{"n_kv_head": 4, "vocab_size": 4096, "activation": "geglu", "norm_eps": 1e-05, "tie_embeddings": true, "extras": ["capped logits"], "init_std_o": 0.0478, "optimizer": "adamw", "lr": 0.00207, "weight_decay": 0.17, "grad_clip": 0.5, "schedule": "wsd", "batch_tokens": 32768, "dataset": "wikipedia_en"}
Each number is 128 + 32 x the weight over its row's rms, rounded and kept within 0 to 255. Layers, rows and columns count from 0. The size above them is the row's rms in percent of the matrix's.

# layer 5 MLP up, 896x224, rms 0.0677, rows 58-78, columns 112-223
size [101  99 110  96 102 100  99  93 105 104 104  95 106 100 103 103  96  94  91 103  92]
[[172 124 132  84  76 100  72 167 130 115 117 148 179 143 144 116 131  75 133 131 108 149 150  82 134 130 163 148 179 169 105 159 105 128 120 130 122 131  85 159 153  77 110 129 133 168 144 171 103 143 153 116 151 117 173 122 170 126 148 124 119 119 111 161 168 123  94  95 127  51 182 141 119  97 173 109 134 106 129 126 159  79 117 102 136 138 161 171 132 100  89 161 159 163 155 118 133 101  74 142  61 169  84 107 129 117 172 124 134 112 137 102]
 [163 165 146 154 203  45 223 140 143  93 182  59 122 153 114  97  85 129 145  82 108  99 106 121 171 109  94 122 136 104 120  69 150 113  98 142  98 134 126 125  43 110 128 164 114 108 102  95 146 119 134 147 125 161 109 155 147 164 104 155 123 192 126 121  99  94 118 147 170 125 178 107 162 108 150 133 127 172 105 113 106 135 111 138 130 113 152 170 107 140 150 150  67  64 131 121 102 103 136  95 123 106 128  90 129 138 140 101 160 112 142 130]
 [130 174 117  89 115 104 139  88 181 191  91 108 111 100 213  79 132 159 145 133 164  95  75 139 115 183 183 130 148 147  90 131 126  91  80 150 150 118 162  75  92 137 218 148  84 145  94  82 124 158 103 115 119 102 131 192 147 119 121 119 186 125 159 122 111  86 101 146 120 120 165 133 125 152 154 148 122 162  94  96 148 122 162 101 131 133 193 112 124 147 103  55 107 153 170 140 132 159 134 248 156 153 135 102 185 109 117 110 171 143 144 114]
 [150  85 159 153 158 176 111 132 136 161  52 117 156  88 134 157 144 134 124  90 138  91 144  50  88 100 152  97 108 184 142 162  90 170 128 130 165 116  82 100 129 137 139  98 118 129 116  97 121 156 148 139 130 150 161 137 128  28 136 143 145  87 161  85  87 146 108  82 168 105 105 111 137 148 161 113 156 136 146 104 128 152 128 131 142 137 168 123 205 151 116 111 185  83 149 139 168 146 155  99 141 136 123 125 129 125 149 107 110 124 101 159]
 [152 187 129 118 131 129 146  98 112 137  57 140 157  89 138 143  84  84 145  74  59 144 107 132 156  94 166 110 132 175 132 126  42 186 160 150  85 139  69  92 136 138 147  77  53 166 105 163  87 100 139 139 171  59 114 134 113 150  86 149 147  92 170 118 169 158 107 146 120  82 156 166 150 133  86 119 189 125 110  89  96  94 181  88 147 138 141 157 153 229 153 154  84 135 106 197 131 121 161 128 107 142 182 100 119  92 105 136 129 134  39 131]
 [155 200 104  86 161  95  63 181 114 131  95 108 136 107 127  66 171 140 102 111 149 142 135  77  90 141 150 162 157 158 165 159 116 117 145 145  91 157 102 216 142  81 106 145 166 143 131 101  59 142 116 119 104 125 141 139 127 127 141 144 130 113  90 196 116 145 136 133 143 100 132 124  62 202 145  89  82 109 155 148 137  84  97  81  98 107 112 115  99  68 139  60 135 135  96 117 113 125 149 111 143 174 106 106 191 199 132  90 166 154 124 180]
 [110 151 173 120 164 104 180 185  98 195 145 130 113  73 162 101  94 129 138 125 118 111 116 102 108 137  90 218  83 197 115 147 120 144  83 173 131 106 101 150 128  90 164 101 141 149  46 100  75 155  77 163 172 175 182  86 168 137 104 173 109 108  51 146 168 113 105 130  90 107  95 103  98 153  73 137  91 170 114 147 118 121 164 105 164 101 103  60  99  73 156 158 104 134 140  99 118 101 134 183 123 118 133 130 150 142 123 115 116 113 129 115]
 [141  97 155  99 201 175 110 189  79 118 132 134 150 105 157 127  95  95 189 177 128 151 109 138 124  68 149 124  89  97 135 147 108 130 108  87  96 202  98  90 121 140 110 121  86 104 109 148 151 165 172 207  79 125 202 131 127 111 173 107 158  93 132 182 122 175 163 136 124  58 124  60  82 147 146  62 111 134 182 208 179 166 180 132 132 125 133 116 113 116 105 113 157 147 119  90  61 139 141 148  92  55 112 120 199 121 144 184 108  83 153 133]
 [157 155 174  83 165  99 106  97 140 146 133 120 148 161 133 119 187 159 108 118 149  97 110 127  55 133 154 116 124 162 156 123 111 131 148 103 187 170  80 149 140  86  62 165 104 117 115 119 167 118  87 160 166 174 121 102 107 193 165 158 113 116 109 143 140  84  71 111 145  87 134 130 153 130 137 108 123  94  70 163 136 119 156 168 134 148 135 125  94 193 155 131 124 101 126 130 172 189 181 157 137 113 178 109 229 142 150  81 137  71 138 151]
 [128 140 135 156 152  85  66 149 171 148  98 104 133  96 112 165 106 100 118 162 111 157 110 131 128 124 113 119 127 153 127  92 112 125 168 126 187 134 126 101 126 101 167 122 151  84 154 162 186  67 185 195 146 168 147 175 137 109 139 134 145 126  73 184 175 118 127 103 183 130  75 125 127  65 127 126 165 190 137  94 128 144 121 121 151 161 159  90  48 164 138 138 110 136 128 113 147  81  86  55 129 171 135 146 229 115 111 135 113 128 124 138]
 [147  67 104 118 173 141 122 193 135  62  91  84 136 111  85 127 108 101 155 182 148 116 172  82  96 148 104 106 131 133 148 126 114 165  92 118 128 144 105 158 125 107 155  94 126 126  91 133 113 151  98 139 154 211 163  65 107 150 114 152 122 154 120 135 149  91  87 210 188 157  80  90 118 144 157 111 170 149 129 124 142 152 154 104 127 137 148 146 100 142 142 137 122  89 136 142 119 114  91 141 156 180 109  87 156  92  96 155  89 129 133 105]
 [127  97 162 145 138  88 157 189 137 145  85  68 157 141 126  92 122  87 156 170  98 124 153 113  93 124 109 138 127 115  51 132 131 166 135 103 114  89 141 103 157 131 153 146 195 120 173  79 111 116 141 117 124 115  56 137 141 164 177 119 160 119 117  88 104 111 147 158 155  91  86 180 184 134 131 107  92 132 112 128 111 130 129 129 122 135 108 116  59  91 106 153 163 134  99 138 117 134  36 137 116 135 136 101 203 150 167 140 156 126 121 126]
 [ 78 132 100 141  95  86 142 169 176 161 118 122 131 154 138 126 143 139 110 136 145 134  53 153  80 120 113 116 109 144 137  53 209 183 136 176 110 152 126  88  98 155 163 107 105 109  82 158 110 120 111 168 164 189  70 134 142 149 170 105 117 130 139 123 160 136  98 145 135 157 114 127  81 106  92 143  75  97 142  79 137 114 177  97 170 159 137 133 160 119 124  63 144 160 169 171  57  86  91 205 153  81 174 153 156  79 100 181 122 156 111 163]
 [115 138 184 124 137  81 165  70 128 145 137 103 138 115  37  92  91 133 129  89 123 170 154 132 104 117 172 129 160 149  79 106 166  71 129  71 177  28  82 161  85 170  98 141 103 139 193 132 169  88 111  78 133 118 158  86  94 169  93 167 104 155 141 103 113 159 149 155 151 116 179 125 140 113 139  58 131 130 122 142 146  68 182 107  98 106 147 162 139 158 129 136 191 118 124 205 123 185 151 124 123 121 120  54 139 117 144 116 175 147 161 123]
 [188 175 160 113 180  81 120 116 102 155 144  95 129 133  72 126 103 124  97 117  64 142  85 153  89 115 143 105 130 158 102 115 111 177 134 136  43 141  87 132  87 154 131 144  72  70 129 145 130 108 137 161 143  83  92 105 121 141 165 180 158 174 158 139 148 142 171 128 166 109  86 129 107  65 116 169 109 114  70 139 136 120 128 142 139 162 150 133  94  99 127 100 205 137 133 114 148 169  31  88 138 159 131 121 183 170 135 128 113 103 135 141]
 [127 216 139 108 135 203 114 126 118  88 169 146 120 110 157 164 156 105 121  89  77  95 132 104 148 118 144  68 150 148 157 156 131 128 123 161 120 160 136 136 172  91 136 140 147 190 165 146 140 151 138 122 126  92 107 151 211  82 160 114 131 135  93 125  98 202 179 134 139 158 178 136 118 203 147  88 114 136 140 166 190  98 124  41 101 151  95 124 155 150 104 164 188 147 131  96  83 133 143 144  44 161 109 120 164 122 130 103  99 139 148 168]
 [112 164 143 160 130 136 157 136 133 142 164 176  60 112 192  85 149 158 154 108 132  81 133 130  96 160 117 117 142  97 141  98 171  98 128 104 116 128  48 201 155 100 140 140 130 165 177 133 119 122 123  42 138 109 131 121 102  99  67 162 138 142 169 134  82 155 131 102 147 106 141  98 154 167 117 160 122 148  67  86 119 167 109 155 111 108 135  67 118 108 133  69 133 164 149 109 117 131 159 158  98 169 102 142  91 109 111 144 118 144 154 167]
 [ 91  88 109 102 122 160 164  98 147 121 134 141 125 130 124 189 105 121 160 122 113 138 107 178 165 151 164  96 151 164 155  75 169 218 130 162 149 101 121 132  97  90 123  82 148 160 173 135 114 153 154  99  67 124 140 151  75 127 161  94 134 182 118 161 135 163  61 183 153 143 144 175 138 140 143 128 102  74 125 145 161 141 170 118 134 136  75  91 124 129 111 120  61  66 118  94 166 109 122  63 136 107 161 130 177 143  76 166 132  90 170 172]
 [116 104 124 170 138 120 139 141 179 172  99 154 197 139 181 141  95 147 104 121 148  58 151 111 149  91 134  77 151 141 161 109 138 149 158 141 172 119 128  91  90 105  93 114 110 100 101 116 135 133 153 157 140 152 158 111 104 120 112 126 110 150 185 193 122 129 116  98 154 112 104 147  94 118 141 142 140 131 183  62  80 120 130 138 143 135  90 116 132 182 119 142 168 122 100 162 145 192 164  73 145  39 131 119 140 143 124 123 111 110 132 173]
 [ 86 212 105 138 128 101 115 171  54 103 171 110 152 150 140 140 136 103 127  72  72 168  98 148 127 123 153 131  17 131 123 124 198 156 122  95 111 106 125 136 128 114 117 113  99 162 129 142 197 139 115 176 116  91 157 147 112 110 105 110  95 151 144 179 106  50 144 174 120 148 108 108  73  68  48 154 111 128 154 141 125  99 186  43 216 128 125  78 136 135 159 132  82 108 115 117 136 105 117  99 112 112  79 152 149 184 110 151  77 165 136 125]
 [128 153 116 129 142 120 129 152 142 162  83  92 131  78  73 163 143 118 122 151 105  89 133 138  98 160 141 217 115  73 162 138 163 141 145 158 104  68 119 120  99  90 129 158 149 140 188 112  81 110 124 122 109 139 121 122 145 134  78 159 145  73 148  72  94 169 150  90  77  98  95 168 183 163 136 147 149 164 147 116 131  92 111 205  60 162  86 124  59  99 176  91 122 160 203 109 179 130  92 148 160 104  89 122 113 157 148  58  95 125 132  89]]
# layer 5 MLP down (transposed), 896x224, rms 0.0661, rows 58-78, columns 112-223
size [102 102 110  96 101 108  96  98 105 106 103  93 106 103 101 108 101  92  91 107  97]
[[113 133 115  78  67 135 119 120 119 194 107  52  94 100 109 119 128 152 111 110 219 145  75 131 155 141 158 124 141 106 145 170 148 170 142 108 197  89 169 149 170 144 107 131 192 129 173 109 123 137 166 141 158 161  90 101 117 140 121 183 101 170  85 102 132  61  99 138 176 175 162 190 130 196 172 105 170 150 193 154  92  76 162 158 105 111 125 152 113 162 122 136 102 163  82 136 120  77 131 111 151  98  88 114 137 142 111 169 106 126 111 148]
 [149 157 108 140  93 123 112 160  92 104  94 138 116 126  95 141 105 149 135 127 171 136 157 175 126  59 152 103 139 102 123 106 104 126 124 130 146  85 116 129 111 153 159  71 148 162 143 123 116 120 158 151 165 140 121 144  95 124 125  98  84 108  79  70 150 108 110 128 120 110 166 178 177 123 122 115 151 183 150 123  52 127 107  76  76 124 204 120 147 135  83 114 111 141 102 171 103  63 114 134 144 136  79 148 117 143 208 133 148 152 162  87]
 [115  45 140 140  94 122 233 127 120  97 143 112 116 172 151 112 176  75 159 249 160 138 141 165 119 125 137  89 136 159 171 146 103  70 108  71  96 131 155  98 101 136 112 151 110 123 126  87 162 155 113 171 119 113 136 109 174 121 144 131 122 148 164 122  81 140 112  85 104 189  93 105 145  99 155 152 165 160 154 118 116 134 112 161  94 161 110 113 128 147  57 165 161 142 130 164 115 155 107 109 154 176 140 165 119 119 124 122 144  96  89 140]
 [139 140  62 112  81 112 154 155  67 114 131  89 127 173 169 106 124 181 120 168 156  84 124 155 147 147 138 181  98 140 112  82 193 153  86 124 113 122 190 123  71 158 107  83 139 182 164 118 130 145 127 106 119  77 152 124 171 197 111 106 104 145 153 135 106 149 173 136  86 148 123 180 102 112  81 123  51 115 111 172 138  83  96 168 119 117 139 141 100 135 129 153  78 135 104 127 143 106 188   7  74 154 120 123 175  84  96 112 206 148 182 190]
 [ 80 158 213 107  51  97  94 152 146 112 174  85  94 129 149 182 150 135 141 101 123 102 142  67 156 139 158 141 118 138  87 125 149 146 105 140 113  77  94 148 142  94 104 139 170 119 205  78 154 119 160 143 117 131 146 137 149 109 136  97 136 157 166 101 160 173 144 161 177 125 114 139  99  85 157 119 144 118 155 122 173 149 105 168 134 136 125 147  75  57 166  98 148 157 108 110 146 140 130 149 173 116 128 110 134 133 113 180  19 126 153 134]
 [109 133 122 155 166  90 101 137 147 188  94  91 128 138 182 131 165 162  46 138  84 106 145 126  75 172 130 187 166 137 173 132  96  89 111 151 147 140 116 125 164  82 155 118 157 138 141  85 132 145  51 133  96 104 115  93 131 113 145 118 101  68 170 118  97 168 145 120  85 143 129  88 162 152  90 112  54 144  78  36 189 193  92 169 126 154 145 144 120 140  81 108  96  84 128  85  82 116 114  44 106 143 131 175 117 132 153  97 157  86  93 174]
 [160 110  54 137 116  46 129  68 123  93 181 117 121 160 116 129 150 181  67 144 136  97 191 172 129 116 138 208 103 117  80 192 124 123  83 134 103  77 108  98  71 128 104 176 140 137  93 125 123 171 172 120  97 148 160 130 101 126 140  72 114 124 133 194 145 132 121  83 125 138 169 150 191  87 103  97 147 141 192 186  88 120 167 182 161 139 160 177 110  83 127 141  60 102 145 122 108 135 182 134 146  91 138 140  78 156 170 160 130 174 140 172]
 [120 197 109 112  66  34 145  85 194 152 140 129 105 168  89  89 181 115  81  95  68 139 120 160 143 184  90 134 134 141 142 135 130  92 142 162 130 104 205 113  76 104 167 123 171 173 147 128 128 115 119 126 190 191  91  99 171 109  63 124  85  98  71  97 149 107 105 128 103 132  53 181 140 104 109 193  85 146 102 103 121  52  94 126 126 138 136 148 107 150 121 114  54 142 130 111 174  93 130 128 157 186 118 132  66 124 110  70 125 130 122  82]
 [ 87  87  84  86 123 142 111 176 128  82 173 165 105 161 154 185 110 137 194 126 103 108 133 152 108 154 122 119 133 122 164 189 110  92 136 117 114 135 118 165 115  73 117 110 150 155 106 127 108 170 141  96 148  53 161 169 123 133 169  99 111 144 183  72 134 167 109  82 120 159 107 132 156 104 179 102 211 135 170  64  84 129 144  96 122 119 143 154 151  79  95 128 105 161 111 125 121 153  95  59 156 154  39 171 134  57 165 139 115 118  61 146]
 [160 156 136 119 156 153 129 120  74 173 170 103 108 100 103 115  99 211 146 149 141  95 103 118 135  92  97 150  81 139 170 129 104 126 163 117 109 163 152 138  86  79 125 146 122 135 190 193 158 198 113  78 148 149 147 133 144 178 153 105 154 151 123  77 137 189  94 121 124 151 165 128 138  93 185 161 126  84 117 114 106  95 184 114  78 143 135 161 163 112 138 151 174 148 136 170  99 139 157 179 118 110 135 113 124  93 181 140  96 173 147 106]
 [ 89 146 126 188 116  82  73 115 135 129  83 178 131 130 185 155 154 172 172  65 150 111  85 190 103  94 182 130 135 160 156 156 153 166 125 138  85 133 173 143 100 160 196 103  71 113 149 120 109  71 158  93 124  93 111 148 123 127  79 105 118  95 179 136 110 135 141  84 125 111 149 128 161  85 137 151 131 141 157 104 115  90 143 155 129 125 193 130 108 145  95 110 135 183 107 156 127 107 140 118 101 121 133 140 139 116 110 128 162 109 117 100]
 [ 92 163 125 104 114 111 129  98 115 118 142 244 125 120 141 135 153  99 139 107 158 103 147 165 148 115 174  87 133 146 176 130 118  82 151 109 164 106 129 151 117 149  92 147 114  91 148 148 112 147 114 107 100 146 178 102 121 143  59 130 144 159  53 143 148 167 121 115  97 193 138 129 100 116 120  99 191  70 140 161  38 130 139 118 160 136  93  55 132 149 115 131  74 125 146  87  99 117 211 130 140 152 119 141  97 138 113 105 108  82 130 107]
 [151 104 112 206  88 145 122 101 149 143 146 133  95 129 143  89 107 136 140 120 110 107 229  76 107 109 126 121 136  92 107 103 102 171 125 165 117 114 118 171 101 104  92 162 104 104 125  75 159 124 107 148  98 166 111 120 132 159 127 171 117 127 175 151 115 152 168 144 160 144 129 173 124  96 130 101 143  96  71 121 108 144 144 152 159 129 167 137  84 123 106 130 123 143 137  90 182 150 171 130 150 168 161  90 102 154 152  57 127 100 105 133]
 [ 79  77  96 108 160 123 127  92 115 115 117 130 151 140  97 181 157 159  94 117 182  83 125 185 106 158 141  86 118 135 175 173 133 129 122 148 157 152  95 144 151  93 156 135 153  92 132 130 121  53  97 170 127 124 104  71 125  67  89 141  93 158 104  94  77  55 115  74 119 134 113 162 146 169 116 110  78 165 134 170 150 136  96  92 150 122 130  39 118 143 152 126 107 138 115 113 162 101 111 105 170 115 101 173 136 142 149  59 119 115 118 101]
 [ 87 153 122  77 135 108 125 142 152 169 147 110 133 142 108  89  66 154 131 114 168 126 173 115 150 123  62 123 110 139  88 134 128  75  58  94 175  85 107 161 136 166  67  69 181 127 143  74  76 102 118 109 143 115 189 128 136 155  90  93  99 119 127 136 182 125 105 133  98  75 174 159 130 189 155 101 175  88 119  92 114  89 157 140  89 137  92 113 123 151  79  97 131  92 131  99 128 195 110 103  85 110 107 128 155 124 141 125 143 105  95 146]
 [162  75  35 119  91 101 102 137 102 141 153  72 173 117 141 151 133 106  77 135 136 104 160 133 127  79 144 121 138 195 133 202  87  98 170 134 113 118 105 169 113 123 165 153  53 121 139  74 103 174 167 121  53 155 161 116 118 135 101 155 168 104 105 188 127 156 108 150 157 127 108 139 147  96  78 147 104  99 161 123 123 150 154 118  89 130 116 140 161  93  59 140 104  93 102 150 168  85  99 164 144 119  57 172 173 171 176 112  99 118 150 139]
 [140  75 171 135 181 107 116 146 142  66 105  88 131 125 129 136  80  71 149 164 169 116 164  93 159  99 156 168 125 165  83 172  63 145 131 137 114 121 157 163  83 137 118 196 117  95 109 172 170 107 118 195  90  78 116 154 168 213 177  93 146  92 128 133  85  95 160 151 117 153 145 121 110  87 137 124 162 108 142 135 180 134 184 100  83 135 128 191 148 114  53 148 118 127  81 118 122 121 108 154 150  75 139 173 165 170  78 162  90  79 199 133]
 [108 169 106 195 129 103 113 184 131  97  96 138 137 152 120 117 127 142  61 145 182 121 190 108 144 118 107 133 148 112 163 135 116 107 101 102 127 167 153 114 134 130 133 174 152 118  71 154  93 100 136 190 165 117 151  88 173 134 124  93 166  89  98 124 125  83 172 123 158 130 157 119  98 133 102 164 106 119 166 111  77 110 105 166 157 154 164 139 146 129 108 185 178 173 137 100 105 155 175 176 130 167 136 143 139 107 118  73 142 157  83  32]
 [141 137 117 157  82 162 107 148  30 108 149  89  63 106 128  85 113 156 128 121 146 171  94 128 137 150 100 120 153  66 139 150  69 157 107 157 115 164 119 153 188 172 121 114 114  99 154 119 116 133  97 140  99  63 114 116 129 121 188 160 174 103  69  90  46 112 140 141 139 135 137 113 120 120 122  99 120 130 108 156 161 113 148  84  62 154 150 196 146  61 139 104 133 152 113 113 132  20 157 158  99 195  83 146  71 119 165 156 108  77 120 149]
 [181 104  99 195 109 148 194 122 155 141 102 108 137 126 152 142 164 156 128 135 110 132 181  88 149 108 151 138 134 167 174 103  88 168 183 114 167 151 118 112 117  58  80 128 136 121 119 118 142  60 125  94  64 111 164 161 108 109 142 180 100 132 154 172 219 110 119 145 111 175 110 150 206 147 116 139 127  97 116 150 118 103 103 102 183  89 220 151 159 107 125 151  98 137 154 105  68 109 203 183  84  86 111 162  96 133 169 147 100 154 156 166]
 [133 166 133 134 160 124 159 121 166  32 134 122  91 107 157  55 114 141 162 104 130 102 101 177 189 118 116 131 124 100  94 118 132 135 132  84 129  50 134 130 189 125 110 149  67 139  50  73 146 135 134 177  83 152 142 155 152 103  94 124 139 140 119 138 155 143  87 110 133 101 154 127 161  92  63 113 153 110 135 177 131 116 124  97 164 146  82  85 117 154  99 156 140 109 129 129  74 146 127 122  99 188 151 177 153 137 177 126 192  81 122 122]]
# layer 5 MLP gate, 896x224, rms 0.0714, rows 59-78, columns 112-223
size [102 105  96 102 104  92  92 104 104  97  92 108 100 102 107  95  90  86 105 100]
[[116 136 162  90 117 164 106 138  68  90 143  95 118 111 141 199 186 152 116 120 166 124 149 132 108 174 140  98 139  79 129 194 119 105  95 136 124 114 117 110 153 119 168 127 159 162  36 150 128 164 139 157 117 118 185 120 118 164 142 147  86 100  92 111 164  79 135 111 112 176 122 178 138 153 141 113  97 136 152  99  99 173 109 121 132 117 197 120 203 130  99 121  87  88 143 180 145  23 134 153 130 159 105 121 153 121 139  88 137 139 156 103]
 [160 152 147  77 164 135  40 162 136 156  91 138 102 131  95 184 142 176 143 126 118 118 151 137 153 132 137 103 137 165  85 147 156 165  80 117 138 127 172 103 187 105 183 129 126 162 162 134 101 158 100 174 144 112 173 111 134 121 216  79 141 156 140 102 185 140 123  96 160 110 142 167 101 125 166 109 143  97 102 119 200 156 107 111 199  96 155 180 139 153 158  97 135 119 143  86 169 113 120 107 110 157 121 103 152  59 120 152  79 141 163 147]
 [ 98 137 139 146 159 138 168 124 102  78 170 125 146 123 207 150 118 110 123 157  88 114 110 167 109 124 178  47 138 230 128  98  84 175 163  93 105  94 146 130 155  78 172 118 141 134 125 164  90 124 135 118 126 153 136  92 162 159 155  97  76 151 161  80  88  99 120 187 112 118 181 145  97 101 122  98 156 121 109 176 150 148 113 136 139 101 105 168 121 154  53 140 161 119  92 182 145 148 103  91  98 160 187 169 132 132 118 150 114  86 101 130]
 [112 139 147 165 108 141  87  86 180 118 185 145 133 129 154 119 115 152 155 123 183 184 134  66  81 186 116 149  71 135 113 203 161  94 172 127 171 131 122 128 115  58 155 152 139 169 109 172 106 133 116 130 131 179 156 108 182  88 116  87 163 156 112 153  79 195 134 144 115 137 143 148 147  58 138 120 153 114 104 184 139 136 132  67 114 143 143 145  98 105 140 114 104 146 116 105 135 189  84 161 156 109  97 178  72 143 136 103  90 207 182 129]
 [132 125 199 179 152  77 136 109 136 192 111 177 124  94 172 151 169 125  64 130 141 113 143 156  70 146 167 122 156 159 118  87 150  75 106 156 132  60 158 173 140  91 122 148 107  66 159 121 102 111  95 103 101 111 132 190 142 106  92  92 149 149 143 131 145  79 183 140 121 124 143 163 109  89 146  86 102 169 140  80 149 151 104 127 138 100 146 203 138 172 107  97 130 104 114 154 105  64 132 132 137 134 153 124 114  94  78 108 165 133 177 127]
 [173  64  93 145 126 119 134  58 165 136 114 115 100 180 103 139 185 143 140  97 163 102 182  88 129  85 145 122 127 131 139 136 128  66  90 140  89 113 159  94 103 205 116 125 183 169  96 124 102 127 145 123  92 107 141 131 118  95 138  75 107 111 161 121 100 176 152  70 158 162 163 187 191 145 130 103 116 140 181 143  89 127 114 229 156 100 132 143 133  87 139  98  79 122 133 161 104 146 134 162 179 118 131 138 136 180 153 161 146 137 143 135]
 [147 133  74 112 133 141  91 113 144 134 155 123 155 122 121 177 148 191 135 152 106 181 105 109 135 152  87 128 139 139 165 169 115 177 130 195 139 153 176  72 130 156 175 155 142 134 149 133 138 121 177 102  62 157 142 101 164 218 151 150 153 142 161 181  81 154  87 124  87  98 137 130 146  97 114 112 125 137 157 162 147 135 140 183 170 158 124 157 177 155 110 135 194 144 144  75 115 111 184 108 161  53 110  93 144 142 180 133  82 125 136 116]
 [126 113 156 103 124 144 180 114  99 146 113 147 112 100 157  33 126 130 150 154 118 127 138 127  54 138 141 154 102 105 136 106 197 107 121 156 144 168 139 124 143 180  85 106 115  62  89 153 127 101  59 149 121 144 204 120 154 138  78 116 138 124 169 168 169  90 152 135 110 143 129 141  75 125 124 109 113 113 111  73 151  83  88 142 160 113  92 145 126 139 156 158 123 146 119 111 155  79 142 134 129 103 218 139 140 141  64  70 164 142 138 134]
 [137  85 199  95 163  96 146 174 139 107  80 142  74  71 170 108 150 156  94 161 141 158 115 138 202 157 132 129 109 124 115 118 152 122 113 153 128 100  76 122 159 141 139 152 112 100  86  75  91  74 172 133 145 158 115  79 136 124 109 134 102  83 162 165 168  91 157 136 134 131  99 150 119 150  95  63 182 179 150  75 121 142 151 132 162 107 125 115 128 127 126 121  99  96 126  76 138  81 107  83 178 186 181 152 137 126 117 139 171  89 124 153]
 [ 85 114 114 157 155 109 203 116 119 121 122 213 122  94 190 100 115 136 166 106 111 100  89 134 165 161  86 215  91 114  80  96 103 130 171  81 108 135  98 190  54 170  97 142 133 115  97 141 134 162 128 119 190 105 136 155 110 132 126 172 116  71  69 169 147 158  90 101 103  88 164  77 169 181 104 129  96 185 134  72 120 140 151 159 146 107  70 127 147 126 141  53 134 106 131 139 149 105 122 123  84 125 104 198 134 126 124  96 164  91 120  95]
 [142 112 146 118 108 100 113  63 126  96 119  99 147 146  82 138 129 105 139 161  90 107  70 132 138 145 115 127 158 107 106 100  88 187 144 105 127 128 168  91 123 138 115 137 155  86 163 133 144 160 113 104 147 169 116  73 154 134 118 130 134 173 131  89 124 107 115  76  96 163 152 132 123 154 133 150 159 116 156 147 121 122 123 222  95 174 143 184 121 114  89 136 152 153 112 122  97 114  83 130 190 159  67 102 100 142 163 120 178 155 106 129]
 [110 157  93 142 137 108 158 140 151 166 177 137 126 193  99 134 119 128 103 105 185 156  67 174 159 140 101 145 127  95 129 142 159  73 158 177 135 100 120 105  92 135 116 129 120 151 122 147 113  59 137  89 170 125 145 155 111 140 141 103 110  75  88 107 123 163  92 120 155 183 154 146  96 176 107 132 110 145 114 120 112 138  83  99 143 126 140 125 100 121 169 116 129 144 102 129  45 132  98 190 124 122 139  92 156  97 101 146  83 154 133 135]
 [120 124 129 121 110 155 100  83 187  95 123 114 134 173 151 156 136 131  91 163 116 165 127 107 165 218 135 117 150  96 106 152 140 131 122 120  69  77 103 160 122 135 110 107 142 159  99 139  98  89 164  61  87  94 119 114 102 116 168 150 118 125 121 133 120 132 171 138 209 155 161 151  90 150 135 136 134 127 134 132 102 170 136 116 136  94 159 132 136 132 107 105 116 101  79 145  93 135 164 135 168  83 124 158 111 111 160 183 181 157 117 164]
 [130 169 173 161 144 117 178  73 160 149  96 174  78 155 121 102 140 121 140  95 111  97  98 191  54 138 133 130 112  88  90  88 103  89  76 149 119  58 111 179 200 156 151 123 113 126 134 157 114 150 170 107 170  92  94 156 116 120 115 131 146 192  76 126 122  93 123  97 146 149 120 140 131 119  87  91  96  79 112 102 136 100 155 131 194 123 104 153 129 125 139 115  91 101 113 134  47 105 115 198 157 160 123 132 137 191 115 174 114  84 136 130]
 [130 141 220 128 105 164 161 137  53 151  98 194 119 127 170 160 134 148  91  96  69 131 119 149 154 118 117 139 146 105 108 120 124  99 145 191 139 137 177 160 117 145 166 170 127 173  89 124 118 109  92 117 149 120 120 146 128  96 153 145 118  99  75 146 140 143 106  72 140 153 141 120 129  48 162 102 111 154 105  92 113 117 126 127 156  77 173 169 156 128 175 115 114 178 143  90 149 197  88 139 153 102 148 150 146 121 136 124 169 120 118  57]
 [149 133 141  88 164 184 111  80 164 152 156 142  85 120  96 159 123 116 118 108 148 150 126 103 155  97 130 147  79 146 104  98 145 180 142 190 118 120 151  82 111 132 180 166  87 114 189 111 155 118 109 138 114 160  90 109  89  87 126 184 146  67 146 209 152  83 114 196 152 166 153 172 157 107 122  95 124  99 131 108 133  79 161 127 137 125 159 156 133 150 139 132 103 101 173 144 148 139 146 100  63 101 162 133  81  93 154 133 145 125 106  86]
 [119  83 147 130  96 101 106  94 115 110 114 162 114 136 125 116 129 133 136 129   4 160 127 135 128 149  85  95  91 157 114  71 123 138  77 129 169  98 152 134 116 140 183 104 153  74 109 127 184  89 130 133 166 136 123 150 129 133 118  83 137 129 101 131  71 136 112 113 140 198  69  99 126 151 144 179 150 114 119 130  95  83 191  59 129 137 185 137  92 194 123 168  95 177 118  72  81 128  99 188  66 153 119 123 115 141 172 112  85  88 120 164]
 [102 154 105  68 167 117  85 109 130 123  78 111 125 111 105 222 115  73  93  96 145 123 162 141 165  83  70 112 191 172 145 104 101 106 160  99  93 115 134 121 150 105 139  82 164 191 161 153 141 148 129 189 115 156  69 136 131 128 126 134 120 157 141 100  82 132  79 153  82 119 162 113 164 123  99 214 163 120  90 136 126  76  92 138 115 185 105  79 164 176 107 135 120 133  93 107 199 197 145 159 107 132 136 120 106 108 131 134 121  89  95 172]
 [141 138 176 105  69 114  74 193 141 144 137 110 108 127 129 149 101 111 116 176 117 111 128 135  84 115 155 158 161 207 120 101 205 141  88 240 101  56 110  81 124 142 147 163 191 159 103 145  86 101 116 136 150  68 145 133  75 134 170  57 118 188 183  82 164 176 146 128 105 120 119 172  76  87 135 130 112 149 114 116  80  95 134 120 134 112 129  85 141 130 203 141 125 120 180 123 164 125 178  97 150 152 130 107 174 109 105 147 150 196 161  84]
 [161 145 165 159 130 139 137 110 113 129 138 120 119 108  77 187  73 133  84 134 124 121 129 129 119 152  76 130 163 143 191 176 166  94 154 159 158 119 170 132 118 146 108 152 182 209  68 166  40  88  77 124 149 123 109 126 112 174 166 180 155 153 111  70 171 146 180 146 115 135 131 165 138 129 151 110  54 107 110 103 167 110 176 126 133  95  94 147 176 109 196 123  78 141 118 159 132 137  96 157 153  89 131  80 108 114 106 132  81 170 127 116]]